Weights of a small GPT-style language model, trained from scratch on English Wikipedia.
Size: 14 layers, width 192, 3 heads of 64 (1 for keys and values), 4.94M parameters.
Architecture: RMSNorm before each block, rotary positions, biases.
Training: a variant of Muon for these matrices, 93M tokens, 5655 steps.
Each number is 128 + 32 x the weight over the matrix's rms, rounded and kept within 0 to 255. Layers, rows and columns count from 0.

# layer 9 MLP gate, 384x192, rms 0.0835, rows 27-50, columns 0-95
[[197 149  81 145  99 150 115  77 135 140 131 158 109 129 141 147 161 165 142 129  70 152 136 140 118 100 152 132 122 147 108 152 103 150 153  83 152 153 134 105 118 135 198 180 144  95  99 160 113  50 120 110 118 158 124 117 120 105 186  76 132 109 150  55 102 144 110  97 132 112 162 112  68 130 137  85 142  96 144 197  57 207 120 171 206 124 125 148 125 111 139  80 151 129 184 136]
 [113  99 127 106  93  95 119 154 135 144 113 134 135 119 158 100 145 162 226 131 102 151 142 154 117 116 110 129 176 134  83 146 143 107 128 102 141  74  48 129 100 174 115  51  95 136  83 135 140 174 135 120 100 185  40 113 137 170 123 153 109 155 171 135 130  79 109 116 136  55 123 128 101 141 136 160 172 156 135 129 185  91 136 114 165  83 115  92  85 174  38 110  90 136 153 104]
 [162  90 118 162 107 121 115 169 104 105 157 109 202 139 131 100 109 158  72 212 145 146  96 131 210 132 145 104 144  86 135  98  82  74 102 140 147 172 130 110  88 132 131 101  81 111 146  67 135 109 159 118 122  71 131 136 123 156 140 148  62 182 153 174 105 158 110  96  94 158 121 122 142 102  83 106 137 184 148 137  91 125 144 102 103 117 150  85 143  92  56  68 134 115 154 159]
 [ 65 120  70 117 151 103  83 119 173 100  77 227 181 123 145 108 103 114 122 145 134 113 131 129 155 118 105 160 161 128 120 102 132 127 141 105 196 104 105 158  56 161 114  88  95 144 121 173  90 111 120 147 128 146 123 117 116 190  81 137 136 197 157 125  89  77 103  92 102 135 140 138 121 216 107  76 142 138 150 108 138 136 119 219 148 112 147  95 135 135 104  58 191 111 128 193]
 [123  89 115 181 110 144  94 125 193 172 177 124  51 124 110 130  54  87 153 141 126 165  94 102  91  54 204 154 149 118  99 149 114  82 153 171  96 114  97 124 150 112 104 152 137 117 160 166 152 123 147 141 144 131  93 108 129 128 120 105 126 152 126 149  81 127 159 154 131 150 134  94 177 175 199 165 127 141 122  99 167 112 107 129  93 171  96 123 120  99 163 118  99 176 137  98]
 [120 112 120 147 156 121 104 129 183 159 175 134 102  64 127 117  61  87 159 142 156 114 154 140 195 122 130 117 108  93 130 121 116  79 134 130 156  94  90 102 142 123 133 155 160 104 132  75 143  78 110 150 178 154 185 166 183 106  70 168 164  81 126 128 141  92 144 153 119 246 161 117 135  59 115 131 129 110 158  92 179 150 166 100 143 147 106 143 142 167 129 125 124  95 119 122]
 [146 116 133 160  81 138 123 110 152 125 119 156  74 127 116  74 189  90 135 181 143 124  91 113 189 119 170 189  83 158 149 137 134  89 128  85 145 185 169 159 151 155 112 174 135 113 106 175 130 121 172 141  61  89  86 102 120  95 108 107 198  57 105  97  75 133  91 167 184 108 119 110 147  83 129 170 163 127 128 123 122 140 161 131 141 134 160 201 150 101 104  82 137 115  96  99]
 [119 132 120 118 132 185  95 122 136 105  71 131 149 139 118 171 131  47 116  76 116 120  75 133 109  77 144 135 139 191 104 177 143 154 165 120 120  71 105 127 143 215 121 216  87 136 106 118 152 131 120 158  90  82 138  97 124 148 105 168 171  81 141 156 102 155 129 110 133 134 123 179  80 101 171 114 118 134 172 166 132 178 142 122 169 180  85 136 116 147 113  67  99  89  96 123]
 [ 85 156 140 139 137 108 120 152  67  94 168  62 134 186 127 138  79 113 131  86 109 137  67 137  98 169 139 123 123  99 103 130 124  61 117 140 169  75 133 129 144 124 151  59 139  78 155 126 143 111 153 123 101 150 189 121  96  61 118 148 148 147 143 159  62 118  96 134 123  94 109  70 106 153 151 165 141 136 131  74  87 109 113 154 104 141 128 128 105 153 175 123 125 116  58 165]
 [164 101 126 112 124 125 190 158 122 155 116 128 176 126  17 157  99 159 138 101 121 107 122 106 141  81 130  91 161 117 131 113  80 138 185 164 151 120 161 125 115  56 132 129 166 146 140 122 145 177 156 133 171 131 132  98  99 118  61 138 114 136 122  91 114  98 149 133 133 160  52 129 129 108 196  73 120 128 164 192 184 137 174 135  92 141  93 119  90 148 112  98 183 152 160 144]
 [117 120 131 178 156 158 169 136 168 141 130 132  73 168 126 165 101 136 127 175 117  99 146 140  80 126 158 135 139 109 132 138  61 153 130 158 152 141 162 156 132  96 140 162 121 135 145 147 119 126 155 154  98 155  95 142 187 128 181 136 219  95 161 143  56 140  90 139  59  98 174 108 166 127 140 166 113 176 118  45 148 120 125 208 122 154 121  70 145  97 140 148  81 112 127 108]
 [148 144 156 111 178 114 122 130 129 157 195 129 127 151 148 125 154 179 111 143 208 102 122 148  74 128 109  56  89 109 132 112 164 135  58  35 105 117 110 130  87 114 101 132  98  84 133 152 188 131 148 133 140  97  82  87 104 117  48 118  91 143 135 119  92  88 137 124 144 103 126 151  92 126 147 114 171 132 114 135 104 145 165 129  87 135 135 114 120 101 157 149 130 120 135 189]
 [115  76 190  89 103 155  98 140  95 149 222 148 118 149 109 134 105 137  80 121  83 186 157  88 149  83  96 130  97 151  77 166  84 190 120 136  71 127 162 129 113 112 156 178 127 128 106  69 128 140 121 131 120 206 114 139 115 115 160 146 181 169 142  84  91 103 101 150  65 156 110 159 149 114 169 173 116 131 109 129  85 126 189 157 149 132 144  78 116  64  94 132 115 150 146 135]
 [123 156  72 181 130 125 134 117  92 148 129 125 138  83 110 134 180 142 108  90 111 139 157 144 134 123 170 168 121 120  68  90 171 126 154 147 171 121 113 140 140 133  64 148 128 119 136  87 162 110  92 144  92 172 123 145  89 101  75 138 143 150 132 118 137  87 176  92  67 167 151 186 104  81 122 105 109  79  98 119 124 142  89  73 155 107  97 165 133  94 173  71 137 144 176 126]
 [ 65 147 115 123 114 120 106 141 128 149 128 166 131 128 125  98 120 111 110  90  82 131 158 121 150 154 143 170 181 173 146  77 139 164 145 194 120 129 104 117 148 107 147 130 112  86 158 109 118 127  66 145  84 159 147 133 154 152  34 117 164  90 175 158 135 100 111 183 107 144 148  93 144  73 210 176 184 114  92 152  64  98 131 167 146  85 115 149 119 128 117 161 169 104 158 138]
 [109 113 161 141 114 185  74  95 114 154  96 138 118  98 119 144 123 122 163 144 111 101  82 169 100 134 126 133 139 107 128 155  92 123 114 147 152 140 125  98  85 156 119  89 122 141 192 103 101 104 139 117 136 150 149  97 127 195 123 137 129 170  82  92 110 128 126 187  67 156 121 126 126 188 160 159 125 112 144 171 103 160 143 142 115 151 132 164 183 108 136 155 178 180  47  52]
 [ 97 140  93 111 142 120 121 171 157  80 113 132  81 142 116 162 118 137  82  90 159 117 133 118 150 186 102 109 115 157 107 106  93 168 130 110 155  98 160 148 158 125  32  67 203 177 128 148  86 118 156 210 191 182  96 135  97 107 149 137 138  91 124 102  74 125 114  80  75 116 138 114  88 147 116 159 179 146  53 111  88 137 125 155 116 163 103 143 176 106 122 162 170  81 102  92]
 [168 135 125 132 124 146 160 102 104 111 160  79  71 172 126 151 196 115  78 156 117 138 148 106 164 120 139 143  99 112 139  87 104 146 157 121 102  94 112 156 141  78 164 147 150 117 152 112 131  78 129 147 112 144 137 170 122 155 123 103  97 135 171  91 114 141  50 150  68  76 150 120 135 133 146 172 144 144 137  74 176 117 189 107 171 161 135 100 142  82  66 155 166 124 144 107]
 [ 66 160 125 175 124 225 131 131 166 138 124 101 154 116 104 124 173  98 101 137 169  74 109 100 113 126 116 113 107 133  65 142 113 107 120 114 113 139 119 134 103 160  78 105 130 125 149 119 138 104 112 142 139  98 170 148 181 181 127 142  74  97  97 157 170 147  70 114 158 183 129 159 106 146 111 133 155 128 138 161 102 117 144 177  95  81 122 140 102 134 124 121  80 131  76 105]
 [128 140 139 100  84 158 115 160 102 164  38 133 117 132  44  76 105 137 175 212 106  99  99 147  51 132 129 109 135 152 138 162 117 166 106 164  90  82 136 164 128 135 122 204 114 117 167 164 170 135 161 108 141 129 132  97 109 142  95 117 183 111 131  80 148 150 136 111 103 128 101  60 167 115  97 115 142 158  96 162 146 100 179 133 126 121  79  80 173  83 161 127  92 125  93  78]
 [193 116 179 124  86  90 106 140 189 164 112 152 183  73  76 132 111 168 164  77 163 142 111 117  68 148  85 104 128 126 161 103 162 174 107 123  96 109 133 130  96 126  30  94 154  91 105 111 123 123  64  99 122 154 130 124 113 180 106 105  75  94 136 117  71 148 138 115 118 118 157  64 129 161 101 124 169 148 118 101 130 141 134 148 106 104  94 112 146  84 126 115 165 124 151  89]
 [ 84 135 183  83 169 154 155  32 117 152 138 154  94 118 113 129 108  21  94 139 162  69 120 103 157 157 118 137 135  74 162 125 140 144 155 142 105  93  94 222 128 110 118 150 128  88  76 150 183 101 174 145  68 171 117 140  66 115 144 155 134  81 158 176 151 130 103 125 119 137 132 187  83 151 157 172 193 126 101 188 179 128 140 117 138  83 185 141 151 141  98  92 159  96  74 140]
 [128 107 122  95  78 141 131 117 157  97 165 173 167 111 101 109 100  97 171 193 158 120 127 111 169 162 116 135 136 107 158 177 171 110 143  82  49 150 114 115  98 108 106  93 118 104  97 187  87 140 111 110 101 103 177  96 155 175 145 101 131 140 193 150 127 121 112 116 104 201 169 102 151 135 176  82 186 142 151 126 108 126 100 167 121 171 124 173 123 154 139 142 104 124 138  90]
 [105 129 136  78 118 155 149 145  96 156 163 154 110 143 105 116 134 130 123 118 158  79 101 158 146  94 116 106  80 134 190 154 160 159 131 165 105 186 136 158  98 130 125 115 162  78 156 161 155 127 136 142 144 159 190 113  68 118 157  77 138 126 154 153  86  92 132 228 126 147 142 154  77 116 154 139 137 145 177 136 141 141  63 190 154 111 142 163 123 127 112 158 119 161 122 153]]
# layer 9 MLP up, 384x192, rms 0.0842, rows 27-50, columns 0-95
[[ 74 123 123  89 114 164 104 121  74 135 102 165 143 141 164 110 175 116  15 153 122  58 106  79 137  87  70  64  97 152 124 122 128 127 122 143 129 149 110 134 155 110 128 113  77 119 146 109 168 126  69 117 111 125 184  97 122 158 139 136  94 115  83 117 174 151 104 135 162  77 125  81 136 143 106 107 141 104 115 129 107 103  53 117 166 162 146  86 131 146 154 130 139  76 112 165]
 [137 158 148 145 126  81 125 184  97 133 143  71 135 101 109 147 120  97  78 106 122 117 156 127 114 136 187 142 139 115 168 111 118 157 137 130 140 133 144  98 110 106 152 196 146 152 100  88 133 102 203 130 163 153 148 178 107 142 104  91 137 179 120 147  86 161 134 148 168 149 136 144 128 112 141 123 170 129 161 117 114 130 152 106  98 155 111 149  88 101 155 139 121  77 118 161]
 [152 161 151 173 186 131 116 131 107 192  85 194  77 156  85 154 127  94 179 119 171  85 178 123 128 139 119 141  83 157 114 132 124 133 119 138  94 156 126 132  96 136 133 177 166 122 142 172 106  96 127 176 112 159 156 153 123 179  93 103 151 147 112 134 120 172  85 195  98 121 151 136 157 167 142  97 117 134 144 172 138 127 153 131 140 149 165 188  94 139  79  67  69 182  97 124]
 [111 120 112  97 108 110 106  85  85 119 157 156 131 133 163 153  53 163 109 102 102 123 158 177 179 126  82 154 141  84 159 138 112 131 155 220 125 170 169 102 109  98 162 141 176 110 160 122 191  69 155  85 165 124 114 210  87 106 231 173 105 161 105 139 117 138 113  95 126 153 132 107 147  81 118 117 157 122 149 130 106 116 104 137 123 141 173 149 133  85 139 179  51 153 119 143]
 [111 150 151 190 127 149 183 129 195 132 153 111 108 131 122  94 152  97   8  98 110 169 179  95 127 142 183 132 159 164 164  94  91 126  88 166  93 158 138 152 103  90 128  91 199 122 141 129  87 111 111 150 130  96 138  91 155 104 104 100  71  78 145 147 136 128 109  96 124 104 101  97 117  51 171  78  81 146 137 167 103  92 156 184 107 130 178 150 148  85 130 128  96 159  52 154]
 [ 60  74 167 127  95 138 190 138 168 188 160 134 100 123 141 110  85 101 111 146 182  79 121 119 169 122 119  94 169 100 120 107 119 131 149  89 103 156 117 142 128 113 164 107 128  69 128  87 126 109  68 162 134 162 161 155 164 153 154 121 139 141  88 171 140 108 142 145  86  98  92 110 133 162 141 130 175 152  10  62 124  97 162 132 114 118 136 123  87 125  73 127  62 163 111  86]
 [194 105 152 161 108 175 179 119  70 104 168 139 105 117 137  81 161 120 176 164 102 105 144 148 130 172 109 127 117  82 142 139  58  98 138 144 137 125 174 133 150 158  99 112  91 191 145 140 143 176  62 124 155  86 122 146  66 171  70 139  75 149 126 141 157 189 133 184 125 108 127  52 144 121 134 134 140 151  89 109 168 152 102 103 146 163  53 131 114  95 116 169 137 123 101 108]
 [188 106  79  84 154 132 115 145 169 222 130 127 110 132 140 202 129 125 100 191 122 170 121 125 161 112 150 114 173 139 100  75 130  81 111 107  97  90 137 129 206 166 144 116 115  96 107  88  74 172 140 146 112 147 131 120 180  77  72 120 104 122 145 152 103 117 182  92 175  86 114 136  94 143 105 108 148 172 145 129 121 135 142 187 108 159  76 129 108 133 150 104 131 145 135 177]
 [109 135 132 132 172 143 136  98 117 117 143  89 151 134 117 121 152 142 165 127 145 104 161 125  99 156 129 126 136 101 137 120  69 116  80  77 120 179 188 139 131 127 158  74 150 103 110 161 158 141 100 107 138 105  61 105 103 116 134 113  77 118 150 211 161 188  85 102  88 196  91 143 144 145 107 112  53 109 147 135 161  57 175 135 123  90 100 115 156  95 117  89 140 139 123 127]
 [ 82 179 139 151  57 139  78 139 166 115 110 137 108 126 125 146 162 111 147 126 209 106  75 146 133 141 109 125  47 114  79 119 150  75 119 132  82 166  81 175 138 194 119 165  47  84 104 120 109 142 174  82 150 156 153 127 149 106 160 183 210 177 154 134 120 168  93  94 144 145 140 138 129 108  56 157 137 141  62 101 115 128 124 157  92 110 169 149 157  95 109 140 152 100 168 127]
 [162 128  68 150 157 113  89 159 146 127 118  93 142 135 140 146  98 186 167 122  91 144  91 128 177 124 100  69 167 108 143 132  90 130  85 126 131 158  93  97 137 116  89 197 109 132 141 185 157 101 120  94 131 150 171  98 162 134 130 116 172 123 172 151 116 198  74 205 101 185 136 149 147 117 114 194 123  84 150 107 124 107 116  79 121  99 114 126 143 147  83 143 158  99 109 122]
 [151 109  98 141 155 164 105 170 133 151  97 139 139 114 110 131 164 103 177 144 128 128 166 172  69 127 215  97 166  40 132 133  97 120 105  86 128 149  79 100 132 122 126 149 100 108 109 133 192 141 134  91 135 131 146  66 153 131  59 122  94 181 149 112 130  84 120 155 170  54 215 164  99 151 129 137 172 136  87 155 173 143 124 121 148 142 142 132 138  83 125  55 112 142 173 146]
 [146 121 115 132 125  62 130  84  82  93  37 118 125 198 202 173  84 124 131 130 109 142 144 125 114 136 127 126 129 143 153 131 155  60 136 117 135 149 143  79 158 148  63  77 172 124  26 103 142 149 209 153 146 151 161 135 125 146 147 198 155 112 106 138 125 106 153 119 167 156 180 158 141 191 171 132 144 118 112 145  66 116 146 124 178 137 143 114 127 151 116 130 151 123 148 128]
 [110 157 139 125 128 121 104 147 188 159  63 135 123 115 107  72  49 115 165 169 136 170 153 100  91 185  87 166 127 108 131 113 128 103 146 175 138  90 105  89 149 116 124 176 156 112  65 134 124 172 128 174 126 138 168 103  83 105 176  82 131 159 165 107 116 159 142 127 140 125 108  54 149 133 122 151 116  83 102  58 123 150  99 117 124 153 105 100 110 208 157 130 109 130 147 152]
 [135 122 159 105  92 137 127  96 173 134 177 108 108 150 129 107  98 188 168 105 180  86 164 145 180 163  61 108  72  91 115 108  92 155 153 116 122 156 106  80 107 123 103 110 129 149  82 172  82 137 196 109 169 102  96 147  95 100 190 152 158 209 119 123  91 109 127 124 131 134 131 127 131  99 126 170 113 194  92 167 158 165 130 149 133 133 118 131  79 120 137 120 154 152  97 124]
 [150  99 189 150 134 114 109 167  72 100 140  99 100 108 122 164  92 145 125 165 120 148 141 171  64 132 118  93 133 157 194  79 171 113  67 139 123 151 120 153 120 150 184 139 113 169  96 107  52  95 153 122 103 133 106 199 107 122 182  99 129 147 101 139 115 125 159 182 141 161 186  81 111  97 194 109  89 123 115 140 144 122  98 161 184  99 145  98 112 111 122 145 136 112 159 130]
 [179 198  82  85 179 102 125 133 114  56 108 114 117  79 169 136 118 108 118  93 128 165  65  77 107 154 163 157 164 120 144 103  87 153  95 103 167 139 160  94 117 129  40  90 170 143 119 116 128 142 118 183  76 155 153 150 148 136 167 100 162  76  97 130 118 160 133 113  84 112 133  80 129 129 109 133 131 167  87 126  88 157 113 165 121 123  62 113 188 146  72 181 151 154 128  67]
 [152 163 102 114 127  96 149 127 129 179 190 115  84 171 173 108 131  90 134 108 214 132 122 125 170  27 131  86 165 158 115  78 143 169 125 143  74  90 164 138 128 118 123 147 144  96 181 167 135 130 121 138 108 119  89 154 184 123 110 131 121  75  98 144 109 139 123  89 105 180 116  95 169 179 127 134  63  85 138 122 137 101 127 140 117 150 153 126 176 116  97  48 127  51 152  98]
 [101  50  95 156 149 163  83 130 174 146 164  83 120 200 176  57 163 141 126 160 110  79 122 137 135 137 132 157 105 102  94 120  51  94 144  92  51 113 181 170 139 131 102  75  84  75 148 158  73 161 144 106 147 160 138  98 165 103 189 220 128 153 111 157 133 134  97 128 135 149  56 125 116 105 128 154 146 127 118 105 121 137 121 115  67 133 137 155 175 151 194 191 100 112 146  63]
 [145 186 120 147  99 139 122  78 121 106 173 120  91 122 130 112  59 101 140  78 141 175 116 183 126 148 117 125 104 130 138 121 103  80 131 181  87 124 129 139 176 171 170 175 190 164 114 157  85 159 181 132 178  91 214 198  69 146 112 147 203 105 163  61 139 161 138 121 124 147 164 146 108 117  81 153 105 126 159 161 103  55 135 156 172 108 155 134 110 161 158 108 240 107  95  71]
 [113 142 126  80  68 164 155 149 143 150 123 101 135 146 135 178 137  50 169 170 120  99 157 145 118  81 156 108 186 115 125 123 143 146  98 133 137 115 135 137 175 161 179 112 102 215 166 117 119 182 136 169 139 144 105  72 173 142 136 115  87 119 148 128 149 104 141 162 159 125 102  49 119 108 102 108  77 146 104 139 172 147 131 138 100 112 156 116 117 140 101 136  95 184 194 123]
 [156  84 101 154 193 160 160 156 131  89 146  92  87 117 127 145 114 130 149 131 122 122  77 143 163 103 165 173 113 114 105 151 167 144 140  60 168 149 110 122 162 135 191 197 166  60 115  72 138  80 130 152 153 123 141 114 107 151 118  75 142 109 111 105 142 161 171 149 172 189 158 126 212 132 109 111  65 163  90  93 106 107  94 161 147  92 122 135 130 118  90 126  92  98 129 115]
 [151  97  51 182 152 166 128  90 170 138 105 128 123 191 133 135 130 122 122 134 141 135 126 185  91  84 133 182 109 142 111 153 135 133  84 111 131 124 151 172 148 105 136 121 118 102 128  99 143 170 168 115  72 117 125 163 179 110 104 150 173 111 166 172 172 100  93 113 163 126 134 140 134 121  94 185 106 141 116  92 115 127 173 106 123 111  71  86 139 141 152 105 101 160 163  56]
 [128 150 108 100 181 119 168 157 123 110 136 148 107  49 145  92 120 107 116 125 142 118  95 110 105 129 120  93 119 150 131 138 158 117 117  71 139 133 142 135 128 140 154 120 134 102 144 112  91 136  84 186 166 131 115 141 122  96 125 141  83 168 139 179 112 134 176 151 120 161 100 117  68 139 157 136 164 140 137 166  89 144 119  96 129 136 132 135 160 148 154 180 147 134 136 110]]
# layer 9 MLP down (transposed), 384x192, rms 0.038, rows 27-50, columns 0-95
[[115 159 143 132 187 138  89 109  66  88 146 142 123 133 145 150 114  90 104 113 146 176 177  79  65 124 148 118 152 165 116  87 141 113  77 122 152 148 124 149 129  55  83  97 173  98 106 107 107 174 150 130 139  94 147 177 113 130 147  96 112 121 109 132  84 150 147 110 172 134  94 150 143 101 106  82 146  75 118 154 154 161 129 176 134 163 108 135 105 104 140 145 133 108  94 168]
 [118 197 113  61 111  93 133 114 121 121 106 123 129 102 163  93 131 116 134  78 129 122 114 176 132  61 115 164 113 143 196 145 118 140 127 127 148  71 128 117 166 139  74 115 102 126 164 169 129 134  69 172 127 190  94 107 152 105 118 154 114  81 182 149 147 114 217 160 138 141 127 110 159 124 158 160 123 106 161  98 143  64 160  87  82  51 104 172 134  92 148 128 104 112 157 188]
 [153 135 162 108 137 101 114  84 155 133 106  91 121 169 153  81 125  92 140 150 112 142 136  69 104  70 168  74 189 147 141 119 155 130 103 135 150 193 199 149 132 129 139 100 125 128  69 121  98 192 117 122 213 161 106 121 111 140 145 160 157 124 169 127 112 110 119  74 128 128 107 171 105  72  61 113 120  92 129  96  71 166 162 162 114  89 111 105 117 179 185 125 138 191 150  86]
 [188 174  97 144 118  81  91 107 145 132 176 114 177 144 139 130 159 125 143  95 146 118  92 136 123 106 151 108  48 113 147 121 135 128  33 118 117 144 120 137 109 194 116 105 135 132 129 176  78 122 118 134  99  96  77  64 117 132 148 116 186 119  20 127 155 116 161 113  94 130 121 168 151 116 106 192 126  93 154 129 137  87  94 110 169 119 119  91 152  74 161 184 121  94 129 183]
 [143 161 158  76 103  73 112 149 153 115 116 159 162  92 152 165 111 131 131 110 136 122  82 134 104 113 150 112 144 158 129 120 178 129 106 118 151 101 106 109 128  92 108 163 154 120 109 128 136 174 184  94 134 133 117  94 203 198 135 157 116 104  91 149 185 158 199 102 191 124 125 112 194 133 102 134 137 135 184 138 128  96 118 115 129 159 121 150 157 147 157 143 123  99 169 149]
 [108 116 134  68 124 155  59 150 143  75 128 117 105 157 124 152 111 156  91 122 105 135  85  65 131 143 117 127  64 145 148  98 135 166 154  93  48 119 169 191 142 133 139 138 111 106 113 181 189 183 140 134 142  82  86  93 115 127 132 134 147 114 146 148  97 176 117 107 108  71 136 155 132 186 214 111 132 170  91 158 114  54  63 118 122 107 102 148  58 106 128 138 127 137  98 132]
 [185 107 129 113 129 170 156 120 161 104 143 153 184 126 169 156 150 130  80 130 178 150 140 115  80 206 124 141 135 172 185  84 132  69 142 122 155 192 174  66 154  97 130 103 152 197 107  87 137  94 173 146 132  83 148 210 110  96 140 123 114 162 162  68 142  98 110 113  79  91 116 117 168 122 144 107 104 107  97 146 147 105 120 105 148 142 183 160 126 134 117 110 104 178 180  94]
 [124 147 147 128  99 135  96 136 149  97 134 165 109 102 106 125 173 127  88 133 106  98 170 132 168 119 131  81 136 115 121 165 138 178 137 168 123 109 163 115 100 113 137 132  99 148 123 204 109 194 112  85 147 138 109 119 162  78 134 148 149  93 106 156 140 192 156  80  76  83 127 123  97 180 139  71  90 142 106 184 133  72 177  76  88  95 140  85 200 136  67 127 153  89 151 130]
 [190  94  72 118 123 102 133 136 170 115 105  83  84 111 101 105  98 147 137 125 118 115 140 104  81 121 177 132  96 119 158  92 164 160 215 163  90 161 125 141 193 106 166 100 177 125 190  71 133 150 135 153  94  88  98  59 122 103 126 136 166 100 179  87 207 121 104 145 102 121 165  94 118 122 137 203  99 115 133 187 164 203 109 100 116 117 170 125 145 122 115 114  74 134 140 111]
 [187 122  94 104 134 149 137 154  84 101  78 184 148 124 124 111 151 201 157  91 131 122 126  82 176 125 118  82 138 132 173 139  85 100  78 130 157  95  89 116 168 138 126  85 116 146 150  82  93 102 146  63  79  92 141 161 111  78 155 161 161 164 111 129 124  96 170 157 195 159 183 132 147 144 129 120 170 139 154  90  77 109 155 116 135  98  86  65 129 136 110 147  97 146 133 143]
 [ 98 144 173 137 124 114 143  85 135 101 135 134 127 122  90 131 122 138  99 117  96 109 152 166 100  87  66 120  92 146 133  91 103 157 111 130 160  86  84 115  80 126  96 113  48 117 166 141 152 145 134 101 134 180 111 152 145 123 147 116 134  97 141  69 126  73 140 144  89 128 102 158 152 130 141 144 216 146 121  78 182 113 105 167 134 108 108 115 177 164 116 150 109 177 132 151]
 [161 157 102 122 174 102 110 132 111 187 154 116 148 120 178 136 129 116 138 139 132 130 184 141  92 218 122 105 171 143 150 138 122  74 115 131 177 162 113  86 178 159  81 123  75 126 126 142  74 156 150 137 184 157 129 106 139 149 174 153 113 113 113 141  57 198 162  83 145 132 114 128 189 137 102 120  81 137 144 135  99  93 104 157  80 101 122  81 159 102 198 104 144 152  78 116]
 [184 173  99 103 147 113 112 123  91 138 116 101 115  75  96 180  93 150 113  86  98 128 132 160 173 146 138 162 138  95  90 112  82 124 158  57 136 112 170  98 148 181 159 153 205 169 119 166 171 125 205 157 119 131 110 121 113 139 158 150  89 120  84 130 136 128 143 116  83  69 109 112 110 118 121 130  75 131 148 148 137 107 224 150 117 122 208 142 139 121 153 141 166 130 196 171]
 [119 106 134 151  82 139 141 128 198 145 137  82 126 155  95 130 114  90 141 127 102 133  73 173 157 140 122 135 112 117 122 158 115 157 111 147 152 127  88 129 141 128 111 148 192 100 158 153  56 114  61 138 106 111  98  97 121 132 162 142 164 191 189 134 105 101 160  64  88 145 111 145 107  58 147 130 152 134 124  99 156  81 132 176 154 168  50 163  84 127 111 139 131 114 100 186]
 [144 162 161 115 109 141  94 151 125 119 185 254  67 181 122 119 169 160 117 143 140 124 158 177 123 101 151 159 119  99  81 146 166 160 110 145 170 157  93 116 138 160  95 164 159 161 202 113 138 107 170 144 119 121  93 133 183 114  93 139  87 169 162 106  76 131 173  74 174 171 133 171 136 145 171 126 131 136 140 134 180 129 125  77 128 188 150 135 120 115 137 107 112 145 120 109]
 [ 74 159 152 125  99 135 179 115 186 120 149 116 184 115 121 144 113 158 131 143 135  81 126 102 131  95 116 179 138 116  83 153 103  96  90 142 170 121  99 118 150  72 140 134 118 119 100 122 167 209 101 178 136 116 142 101 101  98 150 167 128  97  81 136 125  87 168 115 112  80 201 131  90 171 110 144 118 137 144 129  96  61 107 200 121 128 132 100 149 132 130 177 119 158 127 171]
 [189 129 102 139 170  88 106 119 133 130 130 189 140 115 105 137 117 176  85 122 174 173 133 173 112 108 114 127 142 112 149 144 201 115 133 156 172 167 102 144 135 148  95 115 131 127 106 126 161  31 146  74  80 146 129  95 122 159  97 145 139 120 107 149 136  65  97 118 101 159 129 134 185  92  77 125 158 167 174 158 158 139  79 156 188 139 130 121 159  85  84 100  95 110 122  63]
 [157  99 147 163 156 127  93 104 152 108 116  58 127 167 131  94 129 131 113 110 101  92 199 105 174 106  83 113  95 154 108 138 145 152 163  88  70  91 108  85 145 149 116 185 181 111  96 117  94 117 134 122 154 142  93 202  80 107 200 117 111 100  74  95 150 166 119 192 170 188 168  94  84 135 129 166 180 128 131 158 149 106 148 146  71 150 136  69  94 109 138  93 108 131  91 181]
 [206 121 136  84  82 159 174 156 134 172 164 167 132  65 115 169 105 146 144 105 129 143 160 114 105 177 134 172 144 160 157  96 192 175 111 150 129 162 129  93 155 143 175 169 127 115 178  89 176 130 139 169 203 118 111 121 128 125 104  83 123 147  89 105 120 123 160 102 133 120  95 125 118 184 180 133  78 144 133  99 136 175 149 151 122 166 152 160  97  46  49  79 130  91 136 150]
 [174 146 153 162 123 158 141 132 138 130  66 167 140 165 173 172 125 131 102 161 123 167  63 130  93 169 150  83 132 144 155 132 122 139 153 104  87 177 178 146  72  98 111  94 123 157 124 126 160  83 180 174  94 107 129 132 139 148 127 111 134 206 194  51  76 149  63 146 152 123  96 108 140 186 165  75  49  95  82  87 126 115 127 105  97  51 163  77 129 202 132 116 102 168 125 174]
 [150  68 143 159 124 148 166 180 162 144 150 147  51  96 164  80 104 154 126  94  95 164 147 157 119 131 103 119 170 127 151 182 120 189  85 149 135 103 110 118 118  97  92 171 158 102 157 114  86 100  71 182 187 166 123  62 144  92 169 134  97 134 105 128  86 128 112 144 156 156  92 149 185 120  90 114  95 133 167 190 118  89 155 159 177 155 101 106 169  97 147 126 141 150 161 105]
 [131 105 197 121 192 124 137 139 152  76 148 140  97 107 172 154 155 133  95 122 141 104 133 110 156  93 141 162 136 185 132 111  95  99 150  94  86 127 130 135 100 105  95 178  90  58 138 123 100 121 189 176 122 117  56 128 148  90 142 173 164  88 195  83 113 207 119  84 118 129 183 162 157 150 154 157 150 123  79 105 110 156 138  98 117 122  93 143  89 135 106 123 141 155 107  69]
 [156 121 188  82 114 150 141 101 116 157 105 146 140 123 123 122 143 125 123  93  81 101 107  71 116  95  80  43 144 111  96 116  66 123 188 111 102 172  67 130 118  61  91 137 124 169  96 112  98  90 132 149 156 118 134 125 145 109 114 147 121  73  96 128  99 183 126 127 171 146 133 122 191 144 149  84 206  86 143 121 139 128 178 191  94 127 118 120 107 118  82 121  96 114  88 113]
 [137  88 119 144 197 110 123 129 116 110 144 121 111 133 109 163 158 143 102 170 146  90 109 128 169 123 124 154 130 116 150 123 165 147 111 165  94 127  81 137  79 105 125 121 145 181 210  98 163 117 170 158 136 133 182 123  92 102 140 114 136 158 163 120 106 131 116 168 116  85 147 124  63 145  96 107 107 116 160  79  84 142 121 162 120  94  94 121 135 209 177  99 159 126 173 163]]